Each number is 128 + 24 x the weight over its row's rms, rounded and kept within 0 to 255. Layers, rows and columns count from 0. The size above them is the row's rms in percent of the matrix's.

# layer 7 attention value, 192x192, rms 0.126, rows 154-174, columns 64-127
size [ 89 101  98 106  97 101 101 109 102  97 107 106 105 101 101  94 109 104  96  95 100]
[[108  78 161  96 120 129 146 139 129 119 104 147 149 112 200 122 174 113 134 139 117 130 132 103 114 119 139 111 101 128 131 106 144 121 142 113 120 144 108 143 135 133 165 134 151 140  94 114 129 108  95 109 150 142 114 128 112 113  71 146 157 112 127 109]
 [166 118 145 156 101 115 116  91 103 134  85 117 127 126 123 140 130  86 167 127  90 125  86 143 162 127 119 190  92 157 141 140 125 152 125 131 162 153 138 105 110 132  84 173 111 119 132 153 155 142 115 123 119 118 145 113 157 130 117 118 163 125 133 115]
 [110 110  62 164 143 135  89 123  71 158 118 127 121 118 115 168 159 136 135 145 129 145 157 113 172 126 122 101  95 134 120 150 111 139 136 150 107 117 124 122 132 181 105 109 130 128 114 104 110 124 150 139 157  89 109 170 129  63 139 155  99 138 158 120]
 [ 96 115 147 133 103  82 140 166  94 113 134 114 155 142 168 124 126  74 141 102 159 148 114  90 128 123  87 113 113 118 142 111 107 133 166 161 145 136 180 168  98 118 142 109 122 181 124 120 107 165 127 143 166  90 105 112 151 159 135 121  74 115 145 133]
 [140 101 110 124  66 165 131 131 122 154 128 126 129 134 130 134  74 159 105 161  99 106 138 137 111 133 142 112 124 110 121 121 166 128 178 127 138 110 119 162 154 109 156 132 122 132 150 147 143 127 143 120 144 125  92 154 169  97 174  83 137 162 161 145]
 [117 118 112 115  76 103 126 137 163 141 119 133 132 151 133 122 172 169  99 127 112 143 105 112 104 153 122 126 148 125 164 120 115 153 110 126 153 100  99 116 150 161 125 104 156  89 114 125 172 109 141 150 101 145  72  95 127 146 143 162  99 169 111 119]
 [114  88 164 128 104 100 153 100 119 106 115 104 168 146  95 155 125 143 109 150 100  73 157 127 110 154 139 124 127 124 144 168 137 120 108 131 107 126 137 131 153 116 150 184 126 129 100 114 162 142 154 131 143 118 112 146 141  96 121 127 130 104 126 116]
 [161 119 159 123 122 163 116 132 133 136 123 139 112 142 136 139 132 148 160 129 142 142 134 142 135  78 150 149 136 125 105 112 140 134 138 166 111 132 143 130 122  90 132 121  85 130 135 154 175 129 145 143 120 103 149  96 161 123 131 142 126 141 133 129]
 [145  98 114 104 124  90  83  53  97 131 139 115  80 123 133 107 151 128 147 111 162 141 106 106 182 128 126 132 110 113 136 120 135 113  92 119 127 110 109 101  91 123 117 112 113 152  95 132 108 146 123  86 158 141 142 134 120 119 151 135 137 132 169 104]
 [154  76 105 101 139  85 103 122 153 114 112 129 154 121 100 117 152 148 171 144 161 110 145 161 130 119  92 143 126  94 125 168 133 142 114 135 109 127  88 130 169 134 116 106 160 170 147 129 116 128 128 130 113 142 119 123 122 147 125 167 148  94 107 113]
 [129 179 101  99 100 128 126 140 103  92 149 181 119 171 129 176 132  89 113 138 104 121 154 161 108 134  68 179 101 140  81 144 101 152 136 108 131 128 167 147 127  90  95 120 148 139 141 144 178 123 114 112 122 121 153 157 128 178 105 121  97 116 143 137]
 [102 154 108 132 178 145 125 146 125 122 147 116 158 135 111 105 120 104 138 136 159 174  90 165 155 123 161 134 148 120 106 136  88 138 154 143 147 121 109 143 104 147 140 116 138  99 137 165 142 173 120 127 121 121  91 140 127 125 130 197 125 138 152 130]
 [129 137 135 118 127  78 170 108 132  88 108 164 165 134 131 105 123  89 134 113 131  96 108 159 112 135 126 110 117 165  94 146 113 100 165 137 124 117 187 122 166 110 113 132 162 139  85 124 132 125 132 158 153 133 143 140 145 107 136 112 130 142 148 164]
 [197 131 138 122 133 152 111 149 110 111 105 143 157  83 114 118 163 154 149 147  96 111 153 129 125 115 123 139 129 112 130 156 122  94 155 157 158 142 119 155 118 114  99 116 154 137 167 135 152 175 131 125 118  99 138 130 148 148 159 147  93 100 108 110]
 [138  91 113 101  93 162 116 120  62 115 122 111 120 142 144 116 120 155  97 131 135 138 115 128 146 156 109  86  96 104 133 123 142  58 123  97 140  99 164 174 134  88  99 154 154 131 143 135 156 113 144 149 144 120 132 138 170 111 130  95 135 103 118 124]
 [101 162 108 142 133  98 101 141 115 146 157 136 136 159 154  79 132  90 135 118 154 110 130 143 162 114 145 147 119 115  68 107 150 118 145 123 152 136 114 146 136 119 140  49 135 127 123 152 113 105 102 140 100 100 126 144 154 103  99 176 129 147 106 159]
 [147 118 120 124  83 158 136  98 144 125 106 134 126  70 128 130  97 119 156 104 156  77 146 115 142 141 164 119 131  98 113 115  36 117 114 158 132 124 133 137 113  97 162 113 120 153  83 148 129 106 103 140 110 129 128  99 135 117  86 135 126 135 104 156]
 [110  82 115 101 142 163 130 121 166 104 132 109 120 129  86 124 151 139 156 115 131 146 192 140 176  88 126 138 138 162 108 121  99 113 125 150 121 141  89  80 119 152 129 116 110 131 139 135 123 175 108 110 145 140 133 153 144 109 115 123 142 148 128 118]
 [ 97 111 115 124 150  84 110 143  73 123 117 129 126 132 156 105 155 136 164 166 104 124 116 134  68  96 144 115 144 139 111 146 134 114 110 108 124 112 179 143 154 119 131 150 112 133 156 126 144 155 109 145 137 160 158 140 114 134 106 178 101 105 151 142]
 [145 173 103 126 133 145 143 104 122 125 122 136 141 129 156 126 107 120 126 162 146 136 129 148 174 107 138 117 152  98  97 127 125 128 105 101 148 105 134 132  90 100  80 186 124 119 175 177 100 109 148 133 107  74  68 157 140 151 129 111 128  96 156 171]
 [138 104 101 198 148  81 110 167 149 116 148 164 115  88 140 109 132 150 139  93 154  89 129 103 129 135 149 129 136 145  82  75  84 153 162 143 166 121  60 148 139 138 105 170 173 109 125 134 118  83 109 125 144 150 183 125 110 128  90 170 125 146 120 107]]
# layer 7 attention output (transposed), 192x192, rms 0.107, rows 154-173, columns 64-127
size [102 105 101 110  97 101 104 103 101  93 101  96  98 104  99  94 106 101  93  95]
[[142  97 107  96 142  87 112 107 137 168 123 170 153 137 119 128 112  91 125 129 161 167 149 111 163  80 111 112 102 102 159 100 140 151 111 145 128 123 151 100 142 161 156 148 100 140 127 174 158 118  67 123 117 156 118 109 144 165 113 127 130 170 124  65]
 [138 157 129 125 117 185 144 106  74 123 136 160 117 135  84 136 119 176  99 142 141 148 146 101 103 118 142 130 189 141 133 138 132 121 150 114 122 155  96 193 141 139 125  75 120 145 114 131 114  80 122 128 121  76 141 114 122 121 106 123 151 123 125 138]
 [166 149 129 149 156 147 129 125 129 104 160 139 112 122  97 130  68 124 123 103 134 148 152 126 123 149 103 130 161 107 125 121 130 116 162 141 160  98 164 160 110 130 146 118 128  92 150 150 147 120 120 124 148 165 111 153 148 172 147  89  68  94 157 116]
 [117 114 106  97 142 152 126 110 189 170 126 106 131  94 117  88 118 128  89 131 135 142 124 119 160 153 177 147 109 119 148 133 178 124 152  92  98  76  79 122 106 168 124 170 145 125 142 126 143 113 110 109 166 120 127 160 155 128 138 128 149 116 101 100]
 [149 128 147 112 157 131 147 118 138 126 140 123 118  93 143 129 147  99 175 114 151 178 198 134 138 107 126 123 111 129 142 153 139 151 141 119  97 136 116 126 161 123 127 120 129  65  98 125 133 105 138 137 110 120 121 148 110 119 151 139 120 105 129 147]
 [148 122  94 161 111  99 123 139 147 138 133 129 107 144 132 118 133  96 106 144 134 131 108 125 154 146 150  96 118 118 163 121 179  98 116  87 106 104 133 139 152 114 151 126 133 148 157 143 118 119 166 102 112 113 108  93 107 110  68 148  96 109 161 123]
 [151 124 135  81 153 115 155 164 175 122 130 132 114 113 117 158 120 157 130 139 139 106 121 116 123 121 133  93 107 117 149  91 138 125 101 132 150 131 148 124 128 140 111 146 137 144  93 166 131 157 155 164  70 140 148 155 134 106 129 147 143 104 113 134]
 [142 157 122 117 132 157 105  99 134 117 100 128 152 141  90 130 174  84 133 147 134 102 129 121 133 164 108 120 111 136 142 134 160 104 138 114 133  83  99  78 192 118  80 138 177 121 110  88  57 126 139 100 104 152  89 139 174 139 127 160 159  97  90 125]
 [107 142 125 135 137 138 144 144  97 135 125 121 151  90 186  99 145 129 170 121 145 139  99 100 126 156 134 154 167 122 127  87 130 143 105 151 100 167 147 122 110  75 169 151 144 154 119 107 133 109 129 143 120 104 121  74 103  70 102 119 150 115 120 139]
 [154 144 125 117 144 123 122 159 123 103 138 133 145 149 136 169 139 117 104 129 129 144  76 127  78 117 124 131 122 135 166  94 143 167 194 128 129 111  69 140 171 142 123 127  91 115 166 135 141  99 118  99  85 109 152 132 112 143 150 131 119  89 106 129]
 [107  96  78 116 146 153 111 124 112 119 129 183  87 142 105 124 146 104 151 135 125 167 128 163 117 103 152 128 137 111  90 147 103 121 117 137 162 129 154 124 139 131  72 138 139 108 116 164 176 118 109 110  82 133 131 122 132 182 148 107 174 146 143 136]
 [126 172 157 157  86  95 127 119 122 163 130 157 133 133 104 133  99  85 120 100 146 103 125  92 132 108 109 110 121  71 144 144 103 165 124 107 118 114 148 141  97 118 118 148 137 124 159 115 147  72 131 166 125  96 131 173 146 145 124  95  93 121  85 127]
 [125 142 139 159  81 132  84 156 111  88 142 120 127 120 100 112 135 160 142 134 123 146 146 129  87 136 113 143 123 135 161 162 154 119 115 123 136  68 145 122 130 131 122 151 142 101 129 137 123 163 157 115 104 125 130 137 155 132 149 115 138 153 132 137]
 [115 134 159 101 124 147 103 128  82 114 161 180 113 149  82 132 106 126 111 138  93 186 138 154 139 149 137 130 127  76 118  88 152 124 129 120  90 119 113 150 167 130 125 116 168 157  91 161 138 148 112  95  87 141 109 147 124 172 152 112 119 107 120 153]
 [138 118 117 175 123  80 145 145 110 186 118 157 146 144 180 148 117 157  99 158 146 133 110 167 150 130 141 136 143 100 110 110 107 148  93 171 193 147 155 106 130 108 119 117 169 127 148 110 163 156  82 137 159 109 116 121 108 131 101 158  74 184 146 138]
 [151 147  86  77 154 157 146 130 171 129 140 128 110 149 118 128 134 120  96  96 108 153  83 124 122 107 135 139 128 107 160 144 112 112 125  79 134 133 118 106 134 129 136 149 132 114 134 124 121 118  67 147 165  94 135 127 141 138 135  89 116  75 137 124]
 [137 163 104 110 131 151 123 117 172  69 120 144 162 157 121 120 143 121  93 158 113 143 138 138 146 140  97 117 133 140 127 135 136 164 150 113 107 124 143 109 135 102 121 152 121 158 104 130 124 126 101 155 102 169 138 181 118 107 135 145 128 105 119 151]
 [ 95 102 160  91 128 156 159 109 134 112 147  86 139 137 126 125 162 157  95 112 150 159 170 124 127  98  74 109 141 134 149 125 104 150 120  90 120 136 123 138 139  96 157 179 145 177 131  75  81  77 150 122 127 113 124 118 142 128 138 128 140 102 148 117]
 [181 117 134 124 145 112 127 158 152 178 139 123  92  77  86 127 148 155 122  77 162  89 166 117  85 168 165 123 119 127 137  98  82 135 118 161 101 143 179 118 155 129 126 136 184  87 107 102 168 117 158 138 128  76  84 108 119 126 119 104 148 113 120 174]
 [138 104 128 145 144 142 147 161 107 145 146 168 123 117  99 107 116 132  98 158 106 164 157 124 119 124 133  98 119 138 105 123 115 164 113 127 121 105 111 135  95 149  81  74 141 126 165  92 107 131 117 128 151 150 154 109 161 138 147 164 121  99 116 109]]
# layer 7 attention query, 192x192, rms 0.138, rows 160-191, columns 64-127
size [ 94  95  91  97 115  97  98  97 100  90 100 101  94  97 103  89  97 100 101  90  96  96  94 103 108 109  95  95  99  96  97 100]
[[130 112  96 142 119 195 126  74 167 111 182 140 120 134 141  63 119 160 160 164 106  95 107 145 140  96  99  96 163 131 159 125 174 140 139  59 103 101 155 110 143 106 126 148 123 117 118 147 138 122 159 143 128 140 152 171 124 112 109 114 127 110 134 116]
 [111 170 123 102 145 142 136 140 106 104 125 146 169 134  96 103 137 147 134 127 164 163 136 128  91 121 127 165 168 151  80 112 162 184 123 143 144 142 118 130 133 118 110 107 118 102 116 152 103 130 143 118 131 154 135 112 113 108 172  75  94 143 142 152]
 [126  85 129 103 133 136 162 113 129 129 112 105 183 142 138 149 145 158 123 147 132 128 148 100 133 130 198 138 154 122 126  82 158 115 128 124 142 106 115 113  82 124 172 103 142 128 164 161 103 114 112 113 105 142  88  93 101 145 148 105 113 153 160 100]
 [160 113 136 124 121 129 139 112 103 139 146  90 159  87 156 124 161 110 108  61 154 141 165 118 170 119 159 100 179 166 166 117 157  98 115 150 104 161 114 118 171  99 152 173 121 124 161 154 113 123 153 111  95 109 144 104 109 120 115 124 148 138  97 121]
 [156 161 174 132 130 115 117  97 146 119 144 136 137 130 108 117  93 141 137 118 112 152 101 119 147 110 109 135 104 108 157 143 103 154  72 105 124 100 128 171  88 116  93 128 107 105 157 169  85 146 145 129 126 152 136 150 128 130 174 140 158  94 109 168]
 [139 138 150 106 140 103 153 151 134 134 112 111 116 132 106 112 118 152 126 185 154 133 144 109  87 106  85 133 133 155 141 113 163 149 104 170 121 150 162 141  83 174  87 139 122 126 134  99 130  90 124 153 168 141 147 150 157 124 136 159 131 192 141 124]
 [106 120 135 142 146 158 137 153 131 182 134 140 130 121 145 134 112 152 168 191 149 105 135 164 177 135 148 113 140 128  88 127 119 154 110  93 109 140 127 117 141 107 158 108 156  94 174  79 127 107 103  79 144 114 100 102 152 158 123 138 138 109 156 144]
 [ 88  68 135 129 139 152 125 121 127 118 168 133 119 104 134 100 129  93 140 129 102 116 145 112 121 133 123 117 131 126 119 130 150  98 119 124 190 129 110 122 142  82 101 111 116 102 155 149 136  95 148 129 160 121  94 125 113 113 125 101 115  82 161 124]
 [117 159 133 100  96 181 135 135 140 113 182 161 145 141 147 124  96 148 112  91  97 128 130 151 122 132 108  91 118  81 165 128 120  96 110 109 142 105 133 120 105 180 122 138 114 142 112 148 128 163 122 142 132 144 111 130 138 108 128 119 109 118 122 153]
 [ 79 139 115 174 135  89 121 117 138 122 121 131  90 132 119 139 124 121  95 139 147 137 113  96 135 155 176 150 157 143 144 151  79 118  87 120 107 186 131 117 116 125 126 125  85  81 125 108 122 126 144 114 132  98 112 150 136  96 122 165 125 170 161  99]
 [167  99 121 129 157 102 164 169 119 148 152 151 158 114 126 119 134 139 142 189 127 109 138 145  94 109 179  85 144 144 105 107 115 120 111 111  99 145 139 149 144  93 130 180 103  91 132 116 139 135 136 119  81 120 128 159 133 157 118 157 107 150 129 153]
 [127 155 115 127 121 142 143 131 114  81 175 103 148 165 109 149 115 158 106 128 153 116 130 146 109  84 132 135  97  59 132 105 136 152  86 101 163 114 123  98 138 137 136 134 102 132 111 158 161 105 145 131 100 122 144 168 149 138 159 141 148 120 115 113]
 [135 114 142 129 137  91 143 178 112 123 109 116 153 103  91 118  84 135 154 176 116 121 135 165 129 162 130 149 119 107 104 140 160 144 111 139 135 139 122 130 146 196 142 136 136 136  80 182  92 170 122 108  96 130 114 164 166 140  69 145 121 125  92 111]
 [139 141 141  86 122 149 113 122 158 104 109 119 169 102  97 114 123 120 135 133 105 101 146 124 100 143 132 141 101 128 179 135 131 135 129  94 105 126 138 105 133 130 152 150 126  80 108  93 149 177 123 136 171 154 108 184 111 107 132 172 109  71 132 111]
 [109 123 120 148 120  95 109 101 125 156 107 105  81 123 127 154 126 136 108 116 118 124 126 107 121 112 111 138 123 113 127 106 143 182 173 151 132 110 127 147 132 123 106 166 136 128 121 112 126 140 139 180 125 116 126 155 111 107 128 153 134 166 134 149]
 [134 188 133 125 116 114 118 102 117 135 112 160 126 149 118 115  83 116 134 126 174 110 132 144  98 142  99  85 135 156 101 120 121 147 158 128 128 175 116 141 123 138 137 104 120 126 158  64 148 119 103  85 133 164 168 104 107 115 126 181 134 141 144 123]
 [112 132 103 151 104 110 151 139 137 160 175 102 182  76 149 139 127 124 121  91  99 105 122 165 144 116 144 134 168 145 140 140 179 109 106 145 123  86 105 174 145 150 108 121 107 142 177 113 118 186  92 114 121 153 119 118  95 127 151 162 127 158 132  92]
 [125 114  72 122  75 147 117 116 146 172 153 115 144 128 138 107  99 146 123 137 123 138 125 102 126 149 102 127 128 175 151 131 140 172 129 123 129 139 182 104 155 134 172  87 129 135  81 177 118  94 115 103 158 132 113 153 117 146 140 150 109 165 199 116]
 [123 127 106 114 143 129 142 134 124 103  97 116 152 137 162 135  50 149 152 147 109 127 142  96 154 143 174 124  81 155 114 165 129 143 134 149 152 151 139 103 169 112 104 102 132 142  92 120 149  87 141  84 121 133 104 141 128 128  74 123 118 149 104 172]
 [127 134 107 131 136 119 138 148 138 163 114 106 153 116 134 111 117 112  79 156 129 150 124 125 118 119 147 123 108 163 107 126 119 149 139 140 131  83 122  83 103 141 153  78 160 126 116 109 139 149  95 164 162 131  94 116 124 114 130 108 128 111 132 130]
 [ 85 157 140 122  78 113 122 118 158 104 112 115 122 162  99 146  89  78 144 122 150 140 109 111 118 117 113  88 182 124 131 143 126 113 113 145 138 146 133 130 149 132 126 104 127 157  87 134 159 110  88 132 116 110 111 180 149 120 172  80 140 122 115 123]
 [105 136 159 150 161 100  97 124 127 131 130 113 122 204 121 145  87 146 161 103 136 128 134 145 128 103 142 100 129 129 135 135 132 158 169 151 122  88 173 144 144 104 151 133 123 111  94 130 132 135 122 140 130 147 143 128 126 175 129 110 108 120  77 152]
 [115 106 130 139 137 128  70 180 134 132 119 140 184 153 152 120 143 147 123  84 129  97 124 124 169 144 116 143  98 154 137 117 137 170 116 105 122 108  80 165 112 113 135 110 154 127  97 174 154 110 140 124 202 127 171 122 106 141 113 141 115 119 120 153]
 [180 147 138 136  90 122 150  98 150  70 143 151  98 168 104 156 130 174  69 129 144 171  68  99 143 140 134 105 141 128 101 119 100 140 112 111 129  86 124 116 119 144 153 116 121 149 136 160 139 112 138 140 154  94 131 115 115  98 133 107 106 108 121 149]
 [105 144 183 162 139 136 100 149 125 148 186 116 120  87 163  93 156 147 144 164  83 123 116 105 116 179 139 135 133 120 138  98 140 136 143 115 122 135 135 137 144 122 128 136 141 128 114  81 112 136 169 122 147 132  75 117 144 105 130 121 157 132 139 100]
 [152  92 107 149 130  81 126 100 109 149 155 111  88 151 102 141  97 168 109 136 122 142 146 103 140 107  79 119 103 130 142  89 112 140  75 120 149  68 122 111  98 108 116 120 107 128 125 150 137 144  95 137 118 111 171 121 127 148 157 137 180 120 121 134]
 [137 123 141 108 170 136 122 110 137 115 126 141 104 107 127 173 137 110 122 100 124 130 125 107 114 126 143 172 167  94 112  96 105 180  79  79 123 120 137 122 148 113 112 140 158 184  87  72 140 138 106 152 120 132 149 147 107 142 127 138 112 113 117 151]
 [ 91 116 166  80 168 103 130 116 127 145 127 130 117 105 102 122 115 115 133 140 109  61 130 153 106 105 146 117 107 137 112 137  99 131 156  93 125 156 140 110 148 112  83 141  97 121 152 157 101 149  98 146 142 123 115 112 177 154 117 171 101 146 135 167]
 [ 99 139 147  65 118 181 117 128 114 117  99 136  96  84 122  88 135 110 108 169 140 136 158 149 134  75 149 122 132 139 118 170 118 135  92 135 178 163 133 115 153 157 146 134 118 105 137 139 129  77 143 168 136 108 145 129 141 113 133 119 119 145 157 107]
 [118  92 123 131 164  83 138 139 136 136 151 120 121 124 132 141 153  98 134 102 117 124 123 122 158 149  97 138 117 134 138 132 124 135 151 115 157 145 134 133 142 117 120 131  95 152 142  90 149 116 185 132 137 103 121 122 116 102 156 163 133 138 151 134]
 [102 174 140 137 146 154 126 130 124 146 125 128 150 138 110 151 102 182 114 144 121 153 102 153 127 116 101 132 118 139 135 110 147 139 102 132 128 105 153  94  82 103 146 147 147 120 146 155 126 165 123 125 147 165 140 103 100  87 111 100 180 149 118 149]
 [108 173 152 157 151 108 106 149 158 100  84 109 141 115 140 141 134 137 178 152 194 119 123 109 110 166 145 113 131 112 101 146  73 116 111 131 157 122 114 128 128  83 153  86  84 161 106 151 137 142 126 112 136 140 170 148 109 108 110  88 111 193 126  94]]
# layer 7 attention key, 192x192, rms 0.131, rows 160-191, columns 64-127
size [ 94  98  98  95 108  96 100  96 103  93 100 103  99  90 102  97  99 101 103  90  95 100 100  97 103 109  96  96 100 103 102 103]
[[138 146  93 141 111  95 147 114  92 131 136 132 135 139  65 153 123 139 124 161 142 121 109 153  97 131 114 149 114 128  86 140 100  95 127 130 157 115  86 118 154 170 123 129 119 127 143 145 148  90 134  55 162 119 128  91 122 165 130  98 171 104 134 119]
 [145 109 105 129  51 131 156 118  66 114 192 125 137 137 142 133 132 138 129 113 138 139 123 139 175 117 151 159 146  90 136 122 117 121 113 101 131 152 131 115 131 116 135 116 130  97  67 155 115 182 134 152 115 137 165 135 118 123  92 152 106 159 130 122]
 [ 98 124 136  94 105 179 126 133 120 152 137 131 152 131 117 107 146 155 100 143 140 138 110 128 149 135 133 131 114 130 137  98  71  88 137 122 118 108 124 104 125  87 129 140 132 162 141 108 142 143 163 106 147  99 110 154 112 142 165 137 116 131 111  95]
 [122 115 127 118 159 151 159 103 130  97 143 134  84 148 125  92 114 118 141 144 128  95 167 160 149 148 109 114  64 160 126 146 134 135 119 101 143 126 136 170 130 133 152 111 148 105 130  75 187 118 146 112  99 116 136 115 168  92 110 118 113 141 112 121]
 [108 135 125  67 104  73 117 134 132  82 137 174 143 111 118 141 106 124 139 114  95 132 161 154 109  77 102 157  82 119 130 180 149 106 106 150 151 155 151  97 146 155 152 131 109 156 119 150 137 134 183 126 112 136 119 125 133 140 128 120 136 125 148 170]
 [116  96 143 146 146  97 154 115 155 150 110 130 145  91 123  89  88 143 133 142 144 115 136 122 111 107 163 125 114 113 137 141 100 162 125  82 145  61 142 116 140  72 124 135 126 140  99 161  87 128 139 169  80 132 131 137 114 161 102 137  97 112 192 127]
 [129  99 136 136  92 144 146 114 179 126 121 163 128 169 119  62 101 178 107 162 165 150 121 140 128 193 123  96 135 107 164 137 144 146 132 108 143  69 130 134 111 151 114  98 112 171 129 134  91 144 149 115 117 102 158 109 109 137  90 145 126 137 113 148]
 [100 110 150 125 147 134 120 145 155 145 158  93 118 137 117  94 159 133 111 156 152  81 112 121 114 136 135 128 147 157 144 123 146 130 125  97 109 105 157 181 117 139 157 126 153 205 137 119  99 142 123 152 163 121  91 105 126 131 168  96 151 114 108 155]
 [145 107 113 129 149 117 154 151 122 145 110 126 156 108 124 165 125  99 143 137 113 158 140 134 112  60  98 160 167 103  95 147  96  92 148 136 159 126 163 121 125 116 123 111 111 162 137 137 137 113 131 155 119 123 161 102 123 102 128 154 157 130 119 100]
 [156 134 122 101 180  95 155 154 169 135 123 145 120 102 129 112 159 117 138 114 150 169 161 101 118 112  93 142 117  84 174 138 133 140 142 132 134 151 121 132 104 120 149 123 108 135 151 132 151 120 117 107 101 162 129 131  99 144 148 145 108  82  93 107]
 [175 168 123  71 140 135 130 141 128 132 134 126 131 181 180 108 123 122  83 154 114 100 102  87 144 145 141 149 134 154 118 128 100 148 158 121 126 121 137 117 123 151 122 139 145  96 157 126 131 117 105 123 119 120 119 139  92 155 150 162 137 139 136 109]
 [132 127 136 168 128 104 152 106 134  90 142 105 114 134 156 145 100  70 165  99 131 128 124 124  95 109 105 151 171  84 118 121 120  61 126 141 140 133 109 133  76 167 154 125 117 127 111 147 165 134 173  98 164 108 119 109  81  93 146 128 135  98 139 128]
 [170 111 138  88 146 136 134  53  86 158 126 123 117 109 127 124 125 131 123 137 117 152 112 132 154  90 109 108 119 153 171 142 117 146 144 154 164 141 145 147 117 130 125 149 118 144 130 154 149  92 147 146  92 109 158 143 133 123 164 146 155 135 105 112]
 [136 115  78 115  96 125 141 133 152 132 159 134 148 155 133 139 130 118 156  75 107 195  90  94 100 123 126 121 115 138 119 128 115 175 128 129 118 100 160 153 151 141 115 101 112 182 160 148  94  90 174 153 137 134  74 111 106 117  74 121 143 118 117 112]
 [ 79 169 120 140 105 161 152 133 153 110  91 129 129 104  76 104 133 144 162 134 139 127 114 135 127  84 105 143 134  89 108 130 144 119 128 139 162 171 108 114 122 173  97 168 129  95 143  92  58 150 115 156 160 106 128 106 142 134 154 120 133 152 105 146]
 [185 119 136  99 122  76 137 137 128 159 122 110 161 124 105 129 121 120 134 146 125 103 196 132 140 109 166 120 117  83 121 136 108 116  77 140 149 168 114 156 102 100 124 142 135 148  85 103 156 139 122 112 124  95 169  88 103 172  86 133 120 140 159 116]
 [112 120 159  85 122 147 112 138 115 144 105 121 100 166 141 155 130 130 127 126 141 184 132 166 127 110 156 110 151 131  69  91  99 157 145 115 161  97 150 126 135 104 150 121 146 106 156 157 141 123  97 136 101 150 111  91  98 175 105 110 131 163  92 135]
 [131 150 119 120 132 103  63  64 160 131 138 113 121 134  90 125  79 134  80 130 115 127 107 110 119 151 103 133 124 149 117 154 152 135 132 121 149 114 150 132 121 130 166 118 132 140  95 200 140 107 130 115 194 113 136 112 139 125 152 145  95 175 111 137]
 [141 119 123 136  93 111  97 115  78 120 135  59 116  99 140 131 103  82 122 149 136 160 109 175 169 174 155 177 119 157 116 157 120 124 139 171  87 152 107 102 124 159 101 128 130 153 118 110 126 147 113 140 121 142 107 154 125 163 128 142 173 114 167 114]
 [146 193 154 113 121 101 139  97 130 131 128  94 118 122 144 119 128 125 129 105 182  75 118 117 136  80  91 130 113 173 152 130 123 109 114  92 107 110 130 116 109 111 122 118 128 167 131  96 124 126 124 136 150 116 127 145 122 153 112 135 157 106 126 144]
 [139 111 161 116 102 158 109 130 115  84 105 135 136  81 128 150  96 139 136 142  89 131 120  92 108  81 129 126  99  96 153  97  99  82 131 107 144 173 148 160 121 121 133 109  96 116 122 182 149 184 142 131 106 124 125 150 103 121 127  83 135 112 143 112]
 [161 149 115 165 134 141 125 134  91 175 132 149 164 144  88 127 146  88 151 131  66  90 203  83 137 130 125 133 133 107 107 109 144  83 137 115 152 117  77 126 151 139 116 108 177 108  98 132 158 130 181 105 113 128 104 119 148  91 111  96 154 140 146 131]
 [150  92 146 103 151 123 121 114 115 138 129 116 158 129 136 126 121 108 112 134 132  98 148 126  97 150 177 129 151 116  41 160 135 155 142 106 122  91 160 130 129 166 132 160 116 156 117 102 162 135 148 159 137 140 129 131 174 152 110 139 119 134 121 110]
 [131 128 131 128 118 151 149 113 135 121 139 149 127 127 146 169 125 185 118 122 133 168 152 144  95 106 136 108 110  89 114 135 122  97 130 115 128 136 148  99 122 125 109 129 124 101 103 117 106 163 109 147 126 138 128 119 113 161 135 118 139 102 109 119]
 [108 147 143 137 132 103 148 151 131 109  96 110 117 151 150 124 145 124 149 129 108 124 174 154 106 201 132 133 157 149  69 115  49 152 161 132 126 139 121 129 135 143 162  69 118 120 128 122 101  78 124 147 143  99 120 122  74 148 149 136 108 102 109 181]
 [175 128 132 130 120 139 157 124 155 113  93 129 136 132 135  77 118 122 136 130 134 129  80 127 126 111 114 133  97 108 152 164 171  98 130 143 124 140 116 156 135  93 116 106 135 106 137 181  99 102 139 151 118 137 123  78 118 142 103 142 126 114 174 102]
 [114 163 134  95 127 122  92 152 178 128 151 156 149 146 108 102 124  78  98  62 116  99 154 185 183 115 148  97 102 109 137 128 152 131 169 126  96 124 160 131 121 127 185 146 129 120 148 133 144 120 153 151 105  93 144 147 140 147 148 138 112 107 101 113]
 [122 104  87 125 175 148 150 134 157 121 102 121 117 124 132 138 151 114 147 144 158 132 116 122 139 122 142 117 164 120  81 123 153 142 121 137 110 157 144 103 121 152 135 144 103 144  99 137 115 128 147 142 189 115 190 162 101 119 136  79 125 105 160 111]
 [132 140 138  94 142  98 125 134 156 119 137 154 112 152 142 122 101 133 133 165 113 162 124 137 146 151 133  95 138 112 159 112 125  80  97 135 125 148  66 107 140 159 126 139 110 181 135 124 131 152 117 112 120 120 174 134 120 164 119 130 145 148 107 111]
 [100  93 156 130  68 150 136 141 163  96 122 108 126 152 133 100 121 139 116 110 135 103 157 115  91 126 130 123 126 129 116 183 103 136 117 172 114 152 178 132 116 145 104 113 133 172 137 172 177  78 150 152 171 149 118 179 152 159 151 119  98 127 130 193]
 [125 167 164 109 137 135 111 118 103 148 118 137 137 115  93  84 103 106 138 170 133 182 122 120 114  66 134 129 140 112 153 121 116 144 167 162  92 102 121 135 120 160 158  95 130 124 106 150 167 158 163 145 122  94 126 118 116 168 166 121 137 135 109 133]
 [126 141 116 139 121 129 127 159 141 131 139  95 158  89 130 126 100 119 121 146 101 131 117 166 116 138 161  92 144 148 126 113 142 100 113 119 143 171 119 156 121 135  91 133 118 138 144  93 149 138 106 183 119 105 116 177 120 112 129 129 104 145 168 111]]